{"d_model": 128, "activation": "swiglu", "qk_norm": true, "bias": "none", "init_std_qkv": 0.0419, "optimizer": "adamw", "schedule": "wsd", "batch_tokens": 8192, "seq_len": 1024, "train_tokens": 92240000}
Each number is 500 + 40 x the weight over its row's rms, rounded and kept within 0 to 999. Layers, rows and columns count from 0. Numbers have three digits each. The size before them is the row's rms in percent of the matrix's.

# o: layer 3 attention output (transposed), 128x128, rms 0.202, rows 27-31,58-63, columns 0-127
# v: layer 3 attention value, 64x128, rms 0.205, rows 27-31, columns 0-127
# q: layer 3 attention query, 128x128, rms 0.183, rows 64-93,96-125, columns 0-127
# k: layer 3 attention key, 64x128, rms 0.141, rows 32-60, columns 0-127
o58 138:466511579520524531504587514482461550463518507473463577471500485432464501448585513444473538494562489464513509480487501470497442506441456546558522478529432481527544479455557502408493458485532410484417529511558505485514545499582520518485452514496538526484481495449508461488457507484434445501474521489466512443566463501543571502524542549420597475472520468497437451478520555474504492525467
v27 140:585495464518516532448485472494529616555489453505532464437510488516508553543568522547438615498530495533552550382477557565480521526521463468535550475469480511437526522494524469551505486491508525516496552549523497508433509506434509412479530498502544511534489447528530483511398508505543470469530537505506538511528478495489511521499577490528419550526550589461505495502506556500531497511475
o27 117:554441567480496529547474446471498451537556491515623522523547468498484495431523548488481534483550509483520470576550373511506449521448511469444464460490483437474507452450509469531521492470443458466516475508539456456461489508490505466463596523537476491483554557499499543599472527528522480472524513509526435542531499529484465480506505483457448498481458508512481500431552569445516445444558
o59 157:538456556465507483534470493494526398511539490478588503476538504502508493443502543461482521480545514499521505602539395470522493504487497460411444468503486441465479452430495443466497548437410443452474497481551464490474462506507529491440555505541461496471569516555475512585477503516491499519522462504519465523500525512478525445466442491465439431473457471514464495453529565442475464425554
v28 128:504510523467487466494497514482441431532522466426543550500463568465539486488451472463504474514491540613494545487519509586553479484499420558518528460495491477494452471505579588392511502489507522508483442495510530511474492523487478501465501471427550488523417466528490482536432530454530537485451574560450500541546478433531467469534523545439586473506473533511517457503585513564497521496499
o28 102:465497514540517510555428522553510496526500492553477539503436441669428460485539560551435498468452515514483499493488554481481554440532480446506451515507492486499492537503496485475510473467564529494502540512512418540441517501429542486428511469528511478528445490452475489505528409485556550479487435472487498497532546499512481414551537552505481541525431432500457525489459520505527546507432
o60 147:464510521522471526542448487559512506522486478538517521495453447665442483508528550573433495540465481511526474476460543471486533484515516453498445506488501505496472605493478473514474472479544522477514519516539441506468545500447557480405505508494536476504458505461487507448529411494528535487522440480495487528482563517512485407507544525464443565506401464483445560482475506508536555528419
v29 130:402487524519519441494477518506574493492453470534501510369516576540523548486507580436562464531560472536534502450449513554448487490536520489493556517463542541540494513536512442486532455506464531444467499456501502575412516564463552466477462504469483489491541520487425507472548492524526473542516460479558513423556470429487547468431489526470522430475474540491463483446509475508506525539511
o29 097:537513481484485509553521504480506452557444434495527516495575538489441466538408513461495461511521540498521506510477458459399501500488446487522593494499454461497613547510494505510527561454454495569478489548428451512474607473523501539499481517550508467572461550496530500484519527539446421518505464508437496569453519512534450426505567503513494481480483507533517541444576462509563491526489
o61 156:589528516518507450510476526504485464603458438532517505499536530511431446523466517495458453463526522460533473494490438472418534500465467464511564503493428438467599524481530508490510556462476477572468492526415487516463572501535498581521484533530495492539433539516510515478503488534459463510486476524390481583436492528522468483492611501521520453474501477531531540454556467498538469532497
v30 122:521486465512479474468464470473472504521554538555492453470462516434461478429461497464570515510491546466481535518462489530555545587520579509533546529497543452623558475490454551428511506501436504565466493505503538532490566522470518461474454530599534475478464544512532552499521557444503526534426538514563497487522548432535509512538474514487441460439552502525459448457482549552525462499486
o30 097:530518492546519465557524517519525487507522502475482511578387630464550591527462452489520541518507442506508526439482471521476464494484539489484468406445480464484514599593492509500534430480522489484472466515524462430450518472464475494477508461488475448547469452493477462495501462478479559490505414545472453532479457538534453460459539474495529425499526505500461492419535482520454550541481
o62 141:531515459564506448512511510487562500509504509476467508574413638486542560529501444482498516485515446516495511471481444545469481478472536473467476440443480471442519551586502503519514418501529443510484456509541481461413481486489492491469499473503501481548468444473436435465482498474478563526525407557473471530475431544516456459444539499504534445487522475522457516387528476503453511528460
v31 130:537476424515516538415514515522476490513606573470519488417492478492516461528446478542535470491490529510585492490544507526475501431403485510525494529548513452501494531487490526480481456386588514457520492592532565443498507524496491512460541438572494506476489513532456514510503456497525486509465501508513536364483526482573550500503509499531469572489452458478547519476493553476474492560514
o31 102:429505504492525469493557516444514457527482551520493518484394516460470398512544425530481486504445544532458537495453449474487487480544478549394491500513516462557523497531485447503509554520455501491556496441624447508462487494467527519504507461441455564522525466476498535565483500484557482530447527538524529526474493488440446470491443452422552482497494542498505517530536488449461468608492
o63 140:445501492508539503488568515463514458529453539522494505494413486455489390543536441503495498484414533548471541497454465493446449510580474536405488497492546452513535470517480431535527531543479520532571519445602424533505499490438515493496531452485491529559569496473501504517492533480557496482452529537551516560531492472431449469521469472439511496534515549487497516516524474436480497604450
q64 143:566554488530528605477552530466554524552501515472472494511559517547514434515493537493547501419498456438504506512531494508556563564468506549496491475413492450519543518577513487411486524572518456559443475449449507498450538584490529559512479444468522521469558504507460467486429561508507505448557473519529520488520482460518461549518503488520555518516514465474521402484577494471531469481457
q96 104:523594413561602553472530533484512507580522466485519588512565565566476453501479505485525468435547461474501500568559484538533534456527499539518463535467521483507520526593476437519492541510507434606450510471510471437469485556500564509473479464491547509468515496527490444484474536478502472527504494571537513487526459541481506524523478497538561496600523502466528490482556485509570506534499
k32 032:469557524498584455489429538412472545531508478508577587492598519525582488458468527518533470519524486480445489533527472523494543466514487513495486509487481508450514624495470620571479500522499507479514461483486442497529512527458552463492525525542447503499520549417462545587503501550538496472488584534513475528513477510496528515525442508460488549509481579576469532516527541489489496522479
q65 072:504520497578534457393590478496511485517504544418524555511543555525458481491498467494488555462537513523434498544552529499510501506477481496483431485514513486556538465535437488482494462533491551586421522553426484520413449563408538484469535522463498516550512494538585466459482441516522514462560472581565552459509473529482460468517485491518553494532444537493530518499572466495497495483499
q97 096:447486583415425516483485496490519450461497518537533461528473445474544553462482433455466518562514558509434540479439502460460479454450541453429483456488489460492473532420509517566500457527549486434562487505580485548547415490520437463502494464525549517495499476547539498549507460520477517478454496434438491426433531499467543468482532559502449540458422531519478502510451517499470494512504
k33 044:447560558486545446462456544465492531472460489473509509444516521504492516440558526479497514418510462499473515445594462464450588505475529469586460496496522495487428576506536577541492506463442536482448449525393412478532562496488576528474541443548510531530481545444500567494455484471494529462507520516526477502504519471454484526477407481499503510461484547466517516519466449462497438488511
q66 078:558509547524532497548540477495480496426517515462474506464469538464500528491543497572584495496486508562454486495477455530429536538557453500499507465494535494472495508497483510456540450496531557523443452556464527486474468480459531507445539593496495520555564634564504439514433454533547523443512550536587530504515578558557476492545441505508478529518476506576479530496517433496446535503510
q98 073:549487541405485581531475504435480468464502521496508433500481472447482523484475566539508471464516502473499506495485497508403502557554526489455493434438513445441446519422505552510512458513521510437584477475510484537520560517530508547545490504532503444488579443443472516535424540550514541482512453404448504552454544485516443513483483469553526518423460538465444422477521472489482510482476
k34 040:469554528503434466555478584427454516535487513514494449480515495502571558444482506494487470507468536548436511459488542508446472507495512461453456521464455458497474567459540545593511498486460462501552443490439499504504452470455561567520500511537536474518452480465453578576549525483542541510496556530492524455434494475460513513497486548479445491559573544534540470377539494483492554546499
q67 070:463479443473501559519412488499515516531532473533463471483527416529538495518489510487470487494503492448527517481497472526552479481514535469469519537471483547469500522511531481530496553512521422432570463458558447476533552500573491507583484437579531497495464429452449516498555540471460474494450517425370480546515412465496507535489525448493488485467497505460484425504434608501550498532530
q99 133:443420541456419373556461467511462485428489502514506469481452462445522561504500491494455503580482554531515513449436486492500445475518496445518517493563494512475474500419501546538520487443478546421531507561507533537538487391491451456485506543541469499552465498508511574527545430523507514510472532461492484509479528492507525436484512520469430494471514501533486593517423547517455513507529
k35 042:536559474448526490477495504538529456540542444472543497510549439553490510454456558523464478566458482518493545419521609501432449568429470488512490520518482496546479612491581517548469493524433515498597510507418454484548461514473535515474562461493473569532531454470470548544482536414466518455456490481513539482494516510489521523449487458566506512505508454493541476501493473506500499426517
q68 088:488419444450500521448537469525538496512444520463483503481529502577461440541531533464502526422476485469501496509520521498548496521438485540485517547458430504546544472577538497442463509483449511551562487437408487477521543542431504530574508488481435529501515560444533487509489563483449471489566405477496486523575524463501406539459464468533517434455495489459559452538526546497490488460510
q100 094:486463501490498484461506479593474466467513498527567497503482515540485519536500491471445536574536531473522528495485525548550444438477517442522493547560436591569495572504469464545499501439496510458576520506474466493572472474493446477454451468486547506554465528511505612490600491501489486578523470521503548517524493443471527471486563595460471463460512450508459546545425515532491493472555
k36 038:505538496533608545498541502520494510508542501468478509539515529483515530460465514468505491551478479543524529497516523508421499543568513506483511536494522502484474522490546470502422584545474497578632541516496534504527469492538506515527471517501473579466520440363449514523468507514480455503473427443470493509472531435510545534386462426565518464555463428483515483447494487536485492531508
q69 068:579539467438466599488512509489509533461520507500512508472555504539531449515471525485544472492496452444435452558524498520561509483474519537470432548454523474510551518562491418469427555553470462578444482463493485485501532535491479562451485492482544580502561458512494432507503556481503463460542501524587523458486442445469501535523494532489535480524553558484499413426549523453552476542474
q101 087:464433532412429457532493464510475461412470476538514461496444487451495558505505497469474475570487560500476542493443547551478480448523503471509530486532481513488471527477503538569535474464504512435619523538519489535557481417525437494481488528539485488517463572546508593521608481500502536551490493400524507496491556503509534490477507583503481470476496442525462525515415528506463530489527
k37 046:505469466470501503509538534520495489525452511443448444492462518508455538537517505488441559494475478575543560492510532476519487540559551531551502520433480495519488361518494526504505528462508504532676512514472454479518502485533473574512489493457492427430479554481460528418504477433524501538488500526518511545499512503456449550425491487505496443550515445489545408482532524512551482530495
q70 074:449444503472439397527465510543464485434498468510503444463435421474530535491558520516471479531478513522518520505463467478572482503434479448523540502545456509479474493444524526553470514474529506421576487528529490522551523472459486476522516515549411424557527455450457552468495502492484480468399503442513478577481478476501585507437503562459457468413443516515499525528447499519456470479495
q102 067:434512496457533443563391571515446462468552470539534527508451461496587531524509535511478419570540536500551451547483477510483494484517499449498488531536528461466495545509476410567508575437500463446554506538520492477507462392480503466439486526553496429549500467477517586480474478532520492534424492488558492510520481481468575460474495527500460453523480464469512548531437504499464488500501
k38 035:507536513529480476510513480565474473441612571501489424504522444534511473529491534541569503480518599480511459455454506458451504500493489518503480452581473506515479605474564463415477514562504468465528498505530541511500512500549470445453463531504560484585550437546514457539524510502583513495514484495570503459462540440574520455483561450546507584481502471469500523480487525547483504476477
q71 082:518589571514461536503502523468490515507548500529537478528497501505538492482425444459566488539535463529484503508501487501514550587487530484461479505471501486461527544488501467502485511542598442525429478523546491495493462540499520499413520524503559464495538392573453485475509501500545523461497576490582538491412453425463595501499504601494481529541489523535465446449544459459523483560478
q103 072:481520493621578450585441530476522468484472486507503435528478515464446527435486608497503433506507505543542504535494519493408511529549582560502518488537544545412511491473476499517544503482489515546444555511543496471501497447594471516462485528539508451459474541485481516470520449460493509461480519547469506524517507540462528460471467539494565564581538462442528564454508454531506507540499
k39 044:509509511506441477567501529461498533481490592544421528495536503532522494523495462499503474483475523513466520537443516508470469466586492518456480482540559440457461516513471463482507541516554443475466484461588544488540517526541457484526453464489644415511490409573470456604529541561517495537469528529488531498469526503467569461546506524510480534488512501514496480411460521467552524541555
q72 078:509558563632453458492489507490501474513516464511495495532433509485441521488470436482483492533523501519551557523481535505478547590437532521521536421481490459503493470438469549457523479507525491510372519510538491500464491520468527505524472505518447384446478475508480522410480476499531567444479553517549560480475528489512598468494416596476508533493480512517486519526476448503469488497487
q104 111:542553496530525587476511531431551532523524545425472470522532501559581466462482530521547474486505425533513493517529483495480561585475535520456451499436549449456533513535520493439487529552533464586404455459524519503490495557478542556479511486509560492423536489478495425503415504513530495439546501482516485493490454477493478535560479496549555538512463523464544430485585458463503491539477
k40 047:497517594540402530504480537480507458534487482532448499534408552441506514479498480508497504503426492493600475502490498482522477444467507452485427408437553510492488450482455459493508472462493521528421451530490546497400457424483546506544464546523534521487501541545541493546421518534483453474489505502450474480502486489484563426545584527498541467519455524520527513480532413440526503492489
q73 091:482499517576444477506501485515515500446469508502512551499399474471426506493528464547512517520514485554531518472447506508537502561422517501528557425486526481471484420423521548444539503513504513442477472498550468540423536505521503474544468520516389382479529473456500498402435470535507536420470541475514534511519528529524549478443444562492479477460449524518488522538499460482418501487479
q105 069:542523507460548527507473491515486487439440549436514490499453463523533517497592496572476430469561546511509518486521411474547488488494518471489540459538579502451459477464508496513510569496532540489585474495620483568513528488542516493509515467550522424458508500437453480453419459546487541386454503466483459535555535490523501484508494452502491543424441492478519468502483420511470475485479
k41 066:481462614525428484536472488429431553403500450535542471485471478474528567474495448522513446465512488482454470456444479550485488491485515451482463471518543502472512527465499527496533493487486500454383374534497539568488469502463557484546506499551476486554542523461510485535458495544497534452518552567510462484484451459504553479546529545486523489436518533556447571504475479445447526507499
q74 150:443446561513415394538485460510459469442493500509482489497446445424510547480475448494453487568497566525488530443451500501465474479494465456501508439553485492498435492408510580512529469437511529422537480542540501527528463444474479452507511541544453456543483456479527568514521454540531523506450521431484506501485538509523557468461493518476431505436467533559514591517470501518446529478534
q106 127:473484564465404434541503450481466471462507532512494440499489428449566529486465474484462453579468563502498500455454455503479448494526455416499449481537539496457451525412504554540486506457498547414540446516566517525547487439487472450476493545525534477553510437461499579567515495538525512482481526429493491481447508461515516470452517535483418493430477547547506552475466524517469507494542
k42 061:532487545525405478525486441496514436499526492514464471524439425438517510492516443559522476557502587473476493427503521456471467435465462432477418457516522472473455505494538480496509453489510459478469422514450526504446469498502544461498485531532506459574517448527539468587441558500522494489523544511500558416465477493563562457579601504536491470432489489499512520490514459466514499443495
q75 065:504469543568431454446377520518427492500470516565493543460470478538486492507574528529516489507506460553541466537476529454540500551545534509556547545558496577476479500527449473487447521396491488455487547493503484448548551505536459493492479442551593463465461514502454446454562499527473466515444487511434463524504472437506555519533528575506527526470480485418486474481495497519446548514500
q107 070:525510477600576483498451534520524524494485457583487516459516532474413509486550576498534532440529455500526473581532503476454498526570518558566565555504548555497521458532434435530518524487439502511453582481496507439498514495530488519540473452498581492448436555477483423422537478457521464534487485572495488540521530508488447465523516525499574487565507434454488469481466491517498516524498
k43 026:552432514463491523545577445558523512507480535508467555486453560479454469507460477465557513534456498468473472538429464535542499462540498541471518522432492519491544513541478484452509482497544448511483555444537509494547467506515441494491485476471534600444420517499497432389490499577501415601526512478407544483542507571497453513504473520502496478495434499549532481509532467426520484502519
q76 077:461474476453501491565498448574448477423539509439498441477467458486555504508510473536476479583470527486485504414484523513554449412455446418501457457554495519493459500455556566496527519452486551476588451540510498497542511470460504474442517560520442540589536515478524585537508513509465501489499505429512518521521459535515544513495477425469446469455505563567517556495489488497542539479532
q108 120:424429536447429395554487465526492480435489499511515448484454446431514574494498476493447522569463552527504520453456494478467457470507493451501530498543496506477478475412508544551523453479471565418546508549520530555519481410488458454517509542517445480542479481479537576530549453508517522506463529462484474510470537508504514432468499525470422469459477520555490576526425534517444508486530
k44 028:522519512484385444527527501559465489438498514526534480511463453517546501485504553473537507422576482497418461456514465530570515458468505504519457452507463473465502618438487525542555354474511487475439498456458484538514479491475507516461554527513513383499507470564526543470493470518554494476548458513542499538517470465508458527549516526445466517547523532512463504506515563473484530503457
q77 102:526545470579549491419477546469501515594494518556511578516530538552461482497516509491533523457516453513499451597545481453459540582524536557512511564499518522507536470556438420490472491524485478547417550473506500450430491562525508511531507450466549467432460477517491387429498499474518470514501507597492473490490477483469488511545526554495557537568509469443496470481541489523490488508483
q109 116:558561465585575547442481549486507518583499513521489570524535530563476442510519534497535502438538441464491460569553498474492537578491528564500498531481515521514521484576475433454489522516492453566439540458479487441462526584503532536508485441473543481440488494521480414425477532478502473505520477580479500503518467478483482539532515481508578542557516471422500434467555470513534495504478
k45 034:494503471532587545494524464563521515523520528487498556519491541504448439529510477488507516520488526454538491526461488512479538472531509553509535575498549540486469409592476501396473555547531466532514602518523484464522540505588426455490473469478456599469450555508463438458449515534493457551485488448495507510534556518502444522447517484532541536429403456492521492559491492487491459502515
q78 105:471491549458466417528473479522484481459511477557517435504472461431520573502478483486473452574469546497513501487472480515444426468550482452522504468550533557473466523413490517568515472428466561429559536526581508511555479423465470457472472520520522460544458480479510578556561489500533516578459531484481461509459502493470540436461522556468420499464494502528482565488428511523482527508553
q110 122:564560508539534603451522539457548509550491474493478530503562519549468444536480531495568483443493441460526500519525470533503560568511537570489502489410527484519538505578493463425482523536523428581425494436484485476461520567518540552509464439488566518450547543492477437498441560492514492518540485524499509493516478473496465534506482517541564518527492453452511396485558497486516492534460
k46 046:521522462560537555483531452562466505550532493528481565519502548444399434548464491522466498540500505506533443531463452501519488484525513518500531507474551545499497370564466483453432487526580483501531569483525455444486546494570456461471491500465480561451492481537438449403486482490516469514490489417463489517483540495538498526455558512488545506490417447466518464568528510475518449510455
q79 085:506458525530522436574455463540484491449519438547498405495498479398449582456542564460466474537498535489532529486486508535457448482542482468523543479522540534492471506417495549551530521494485562438566517524534533501595500411488489501539491514527476512523463601483453579532536421507499510513491475450490501563482557494512549443467489486495465497464489442536455540511435494533500532478526
q111 076:450449508599534442520423444532488474432446439523470459434479474460434565502554586538523475499502489524559492479473514497452493515552524506524551523514587555498516412424488526508500479469431560487482540479535545466532537432511515495535493545562470490445451585424496459500540449504481502514492531485482522540526544542549500466475467470496545473458510517512471554521477528527513535563548
k47 050:470524533462500479506532494535524451592473480436455506501473526515466489482519553472461569527468471561575537483539485535509569537508508539599463441441528519517492428465511510546524451474491526537574523502441472500495545444472515558488549508456490496435395575520495555461521455473514431503499419471502440551532551495502481557422500474477525467541489439462550462500529501456494512434487
q80 097:488517563420417549522526476481493456462485484489491459495508439484568489557452492516505447548448555453503509407447460537519486457499485454482452395472496455465448566460538565477511489444524498468556452496502471554543500487448478472442458481529548451533553453484503582594530572553516523493490519429480504467486493481497560497447503552493409498457476534513519487492445533494488521509504
q112 158:443471535514435366535458468542458464461505491523526464506465436443513546495494476511446490574460549513520494449466485469479436487518485452516485465568502543474440490407516539540518465431472565407536531533528521525542488433489468445469497533520484442533475444500518588533570466512520504507454522492458487518451504497508536438460512534457432492456510514523480580488435517536471522489533
k48 040:522573528412469460547468560514464484509548499524523439509512460544512518471452524457488458542418500514488491448439576463428463512508486488451433492468464498502502580485527563515508533520451460459540421503455498487519432471510491500523528479517530485530488484595482527624474521522564489539447603515537490427452524498514462498475506461560487524539535489557506484464523499464511558518567
q81 080:453530426578542428528450558542488492569486463559507535509548493482420496471485486438462498495533455470531463559547520486528465447540527505558506557505464515495495508469459438591513520453425520507477606472551520449520497474517500456539496451500486489469391421484551472476538492477476471570464494525475479491478459552502503459515519519498494491622512438479496532448475529531537497523519
q113 107:437487506500509410542496481548517494477495469552531455501470482436504572495476504433429485555524568517454503520485468486448427437500505460481511492559520552506475503440487489580485492463444589480555557544595536516535472420516446431496495532494472460522444494544546520481549432468505492523465542501498450474454524530465570418456510523455461503507524505513499593469455521528465521509551
k49 030:532504545435519507517488501470506522464533547471486449465408575519540538532527486531509493451463520504531463501474519448419466553522476514490530433528544481457448429537502451415504606501455514469491472544551565455458532456552473491578455460537506478492546465538528458458471536524460530457457479536542480489522590523487530486514512505583499502493459441467510519481440460523593519518576
q82 073:462493536482572495431579480538548491505449490499544474529506574513443480475531492468480583442536549489491512530519520499471462491411440529474499493500447497593566491464430526487512464524500569549466536534412477523507473588469490487526516472443474531503475469491573469506510504475425527454515459605508509491558508459485484428490459504501541451484422541480520504572559496471486485434493
q114 101:484552464501571560412531552508531509593484506508533562546520559573490467482498450479477546468528482494475490568530511497496539450447526528483458553469478506560516510576461443519493489491518437593434530498506427485472439577524503494469470434458581501447471468528540440430544521462475467548489463576486503431512481524427508508522517528499563506573486521485529491521534475488538485519495
k50 027:534510536558539517512519456457513459468514511495425508441437558528561464476481450492519433439491468498470492541521484478479550498585459542477479468475573503471450420562413496477529544486520537530439496554504539483441451442590467427546515520524514466463497492500566488587400490588561470523479530540493511491513547497532499529503478509491500509456465553515512508433457558454528519481518
q83 087:520535550458449490538446492466434439426533486501495502501492460453540552472459513584535471582479527551468505435476489483465494492573491456533480471544574469443431517424530551529512493482555491403517461561517504567499478427492499500421509547532545493515528504560476515526486450545546528487480563422508526474450543545502551513536529510486457545487540520554458538447441460494483524548490
q115 073:546544473566525489492477529417507490500549508450467527489565443495545497494493554580568419464524464538511465506545472467420527519616433546495501436443545440421480503470525492501511475551506475520438473465490533472456490511511602508511514521529511525507548450424475423554433502511539531461489527521524461490478471564550496514531446427537480499518512565518484478467509483499520505560469
k51 026:498472473547508524502461559437490573528430540496501492459362579536519537499562500561489571432484624499527480485511555477466502502500496466473518511515508510556498530512523516464528596476438517478503479548487451500515503522507542500503473488526557474584469542489433499449496541461494557456500552569514553477544511602459467479546498570550468518480520518480517471542507479499530455511534
q84 081:462497456547495508455476500527514563625481495512447470508531450549521457522503507461474468474500427441547507477514460511554507551526496495444505547503433549464539502535550471496439565497515421551490460435502484474529540534528539523526518460543473494487500436429407542499541564462466462532478501467456462561493415427532507542461494462524491469524482469448476403540518564513535456528486
q116 077:527498491583564429594502498493531514481555468518445516468507547464459526529467554464519499467480490454537490496478507548475476459577480501550545533529524528471544444493481488520565531488441546478448512573463529465454520400527517513533496572538513503530460541488516563472481449489556541549541548584533522552563506510507429452484505413471460438565549446521471518508422500511476484488526
k52 037:525507469515588533462544429630517494499526505508537537521541462504495469516483547447494546543527544499530461508501474536487520534473528494514546487527445527621558634458544462517456483546451488510525526500492463518577474566484495473426504531462509609497456454440498486464557468495474464524532434476472568524502518508534459528420489496534505524505450469500496504521524501499460489443518
q85 071:453435516483405467590550483509508516480471494491462445465446468487441507506475478482494549495437488480489508463442504474560455525421521460500528498501475523472521410412550547474506514505485548457547517503463518542441554474476460475512565545509369418520543441506511532446486521477483534433475568449465511532480515472537465490446459573473468435474463545505477477522508526488479439491491
q117 066:492447566493540434574516452539472493453487460549506404471445483444505547492512563448466505508517576477495560494483527537525456448512502435547566476535492516509474552460486541562536521481513570456585479542544503525579505416518461501524501512534455484569525476525475601525543447457497526470487495494525483564515558468511542435502507477482470485467520424491485524489420494527454529445507
k53 043:539484496500503494483534409503515433382512555457456451503519416499559461544524540462507522476553497524522475481539478497547489542518533521538477346581518457507512591481532466463479515544509524532423507520517486509529495512534476501498506482475535542571548426484577529516512496545517482503513442502570502519485535517546530501454534442554485528466462472434500512444478509534567462459533
q86 088:499559566568436491458435545478430484499514498480503512524447439467514511482518437600465473532496523554509508447464463485481511546492448499533516464505515468487460452427497544480510509502550463445395470558502483538432455517453578487481486484513481400479543492452484495450434438562556569476440573475484536522504486523527525487472476517483461533457423520537485513509472451523429476498469
q118 096:497507494519548493499482560432515515519538511452510542498540425495579493485507535571508465450530441514512473532528450469449479443560434483473538520498569469466483454465504482513507517495468521516395499493506495530446477533465572488512491491515592496469536386413509418501431487525548485465475555498502530502478461590506462504523486421499467480489448610533496439449483462488463482527483
k54 054:517461492501448506550503478473473533425526477516529458480396568480535516523531456496510486464551518501513436529520446520539486488523561429481451469435515532503568405500432498462520480435509508516425466556546571513441468487551487467505510537513511451505516625545504470427438448487511481473523516560487460524562454548496434516563507511463529493505524582494463523554532488460464501524500
q87 083:523556571605484448538474508484441485452503486545516531539438507431483524449528462520478485566529527552547523497463527527502521560464513509532530398508526487482487504380483571448545497485498513456415502561545504511473475458478527464501478514534436431478470532526491523437488432538518550464454552511510537484481559483518610423469460553493493553487470502513481564517514476521480493517495
q119 086:511557539485582545504474486435519522526491478483483489477552501517567491439525527527518456420532488529541497568505427464505489465480468487521491514464578432449504504478515475461477531496526505520450474484613536491525500503518584503524506490519548514439472438496481392524414483544489527422452553512487429485474548496519536484535463395519537476524452541449532473457578457465513508550478
k55 052:503530539476404512554530540455502457499489484542440446506449507506518509502461446508505451523386470524542556489437534483504464489506483496506446447440545479476518429464480470487528452482493493486498427540479545493388436420499516488526505509513479476431501475565495500558458534525548493459462562476419438455473507498538544466515600543523531434516481496540514523468515507453502595511485
q88 078:561532529457462585476584499440528504558503551427451520535497518541565454477450450521500534497492490486460518463485550518519573519426493521443452442449470431499526513502540531412515513566557422544463452486448472535437481571428506533455545495476525484469547481557521524502449520504540503457561490453511518441483507473517471568535507492517546574478463515493519471509575497460523468507491
q120 089:550544528414462520537535475430498543533549510437433473531568491519632479468475457477521518450465459522458516512523494491541503510453441472475428508503488415481481547508545499442467499566548419506471443514504502533475489557504540535476546535439520556525548439567486481534446513554518506480524553480499485474429465495520483576539498453514525500492533561518507468482600501451527520491471
k56 045:441510503461518510478444481498521486520492482495479415528446425506497524467495470469492473474459447467533510466498564394468487517499467481532448513540509467473508435512541521457547541463409528480537431562420475502434483516404495517539486492548435475504543484468560519614478539477464524471452539503584541450486478517492491455513509502605500442511508429527459530505511464511492502490578
q89 088:470496516551506460493443510506436480489506516575526499505464521437483575489525515504430478555523569486498455517503483450462413452548475461540532488586541545521441513422471499511506507385467583446500530558557533470564466454524501427504469478541510517545426542495475494542525445531501508546450538538450499524481511528458534440505526470478437529499465548479475571478431481540519535498540
q121 098:431464541499466408487441474557470463480480489526530512485477434477450544531541490541475454543503528474510465469474453468491423465562497434505504464536536550481444476432500490535489502398446581430540557529524506499547478453510497413490470485524498490531449448456518548519558483538499494576436513491465487513470520525500556458448509529472399491425442548519483539500438504560493506513511
k57 044:503479536512453521422568540449494476566456420467499561490535539508531466480503527525458539585509482524545518474549492535511489486513502551495506544409506544451536403488472459507442486476523560542505561458498525442546496468534559516495508492465449591464435548486484490425476471516499465479453471463386476519516497472484510586458512433446517471488446561482540447525505508508520477535452
q90 062:563445502429492546490530501475563490474522468458385412495526482495531537457473495525493506464497492458464492477524554467425559484492442504455534523466497473505504478538526518528485465541551515526544465453444526500541480554441497566523533489457518518447527531438485518552459535474531479531511425385427458524534472489514406610507519411499549488440467503508532449518515491495505532490516
q122 059:498462471386492552455549440458493494473517481528476480530572541526567509458509479536525537483511484492471475521520568517439539492469409476452457518471450459523496561506502547521463513550536449542530414503481471482568456567502530541495513536499443556481539488479489463577514522502500492510532452422513560493478478508546456621535479412517543482458495547510474437544503517506589507505513
k58 056:485461442561609523458465450578532470540497494441507543503500498491495481502516552475516533516554493530515493534564444539534505498433505492463479487508505503549568537584517527508532508490477539549532489523513408482538536552423518495470505532456501548524497583452534517583551483464454467575554513496546505553570486590497408508518439442524478496506511415490472491509545495525516453492547
q91 120:443474544527439385513429463559442459460523527511519464495469416473535529513506467514469495588465543515469477437477507450494444501487483422489462449578496542479433500412526546496493498423496562418547499523525506500538484460480470444457516532532470472564493447507523569513555470522497487485468509488445490499471474494528563473480513482456417514448496539531504578489467522537468545479529
q123 182:551543438524571589492532532474540534545511478472478539485544569562451448513515530508560519432531426484513503543554528517524566515497517558508537546450504498533555493595493456465501523556502434579452490453458492475456527556498532560526493481475500556469523577503485440458449540473477473515536467543531510512557493513504445551528465458531581482570505473480519423517549472470541477508467
k59 052:497502577519487484512490435549475492447567507515490482485435457478502486463487498513560469461516511446388464504455489543515490447517469511444492481538476514459443561506543427533514472562552449498480528474496529503472530462521519457507492472508484477544464436558534489459431563586529445501551439514521565466493549486563555518525527598512476545448443463528568519466500472440544504435568
q92 070:514459554420462561518539448491523482420548556477509404525502453461550498498420471464480493574510543473464555433460531508471477448450494452430432442463460462539452567486547523499514480529528478484563423481533502555540480452457476527494475540538532572555557468482518563566504506542486542467538495394539533447457503496510505515460470470489475498448492517536497506504507469454525488503511
q124 088:473445552410415496514524435498507476475536562509508398529467522498555563456463416470456511578459558510467537458432487544454479495470472464496452497519432470509467533462532539515469447516561565475595435520533510558557533452488473507456493519522505503561540492505481570542527528472497548479523543418510486465457478479499503484483497575480459472452500529559495540485457517471475493478549
k60 055:482516559528430496528462519511483468532547512531471477523484436478542567464485473555507492535510565494514534488497536527458464509464458468462477436513475448485429606429565467525504532528527462476542448448495535514494492486473559504483486549540534437561501382528488528616528562511547497481500486521560550457429488432528568478552557490508465534541537455516497518414517489530497522487498
q93 061:496514478518508435449459537465489522550512464551543569531487494532515505472500509497491460511513439566556474567509484494475524550595535559536509565499483513457513524548425405541474477455479428512422568493533482472510485479495522497496478509513591453453431492486500455486541469506547453590411486536517456488445478445464550471495513619526538488545504474441472507459531495481463511540510
q125 067:502440536476463572463440484437486517499466533533518482509438454513518491454523550517476461536526505555565485476449483515482528640485584509467522498444484480457518483478491473473465485480510475467539512463533524513555550491480470540534469464520525440447458513465484504476483438569523520463461467385453491540500516405490551493491501565531540539429436519412464497495558524454438484536525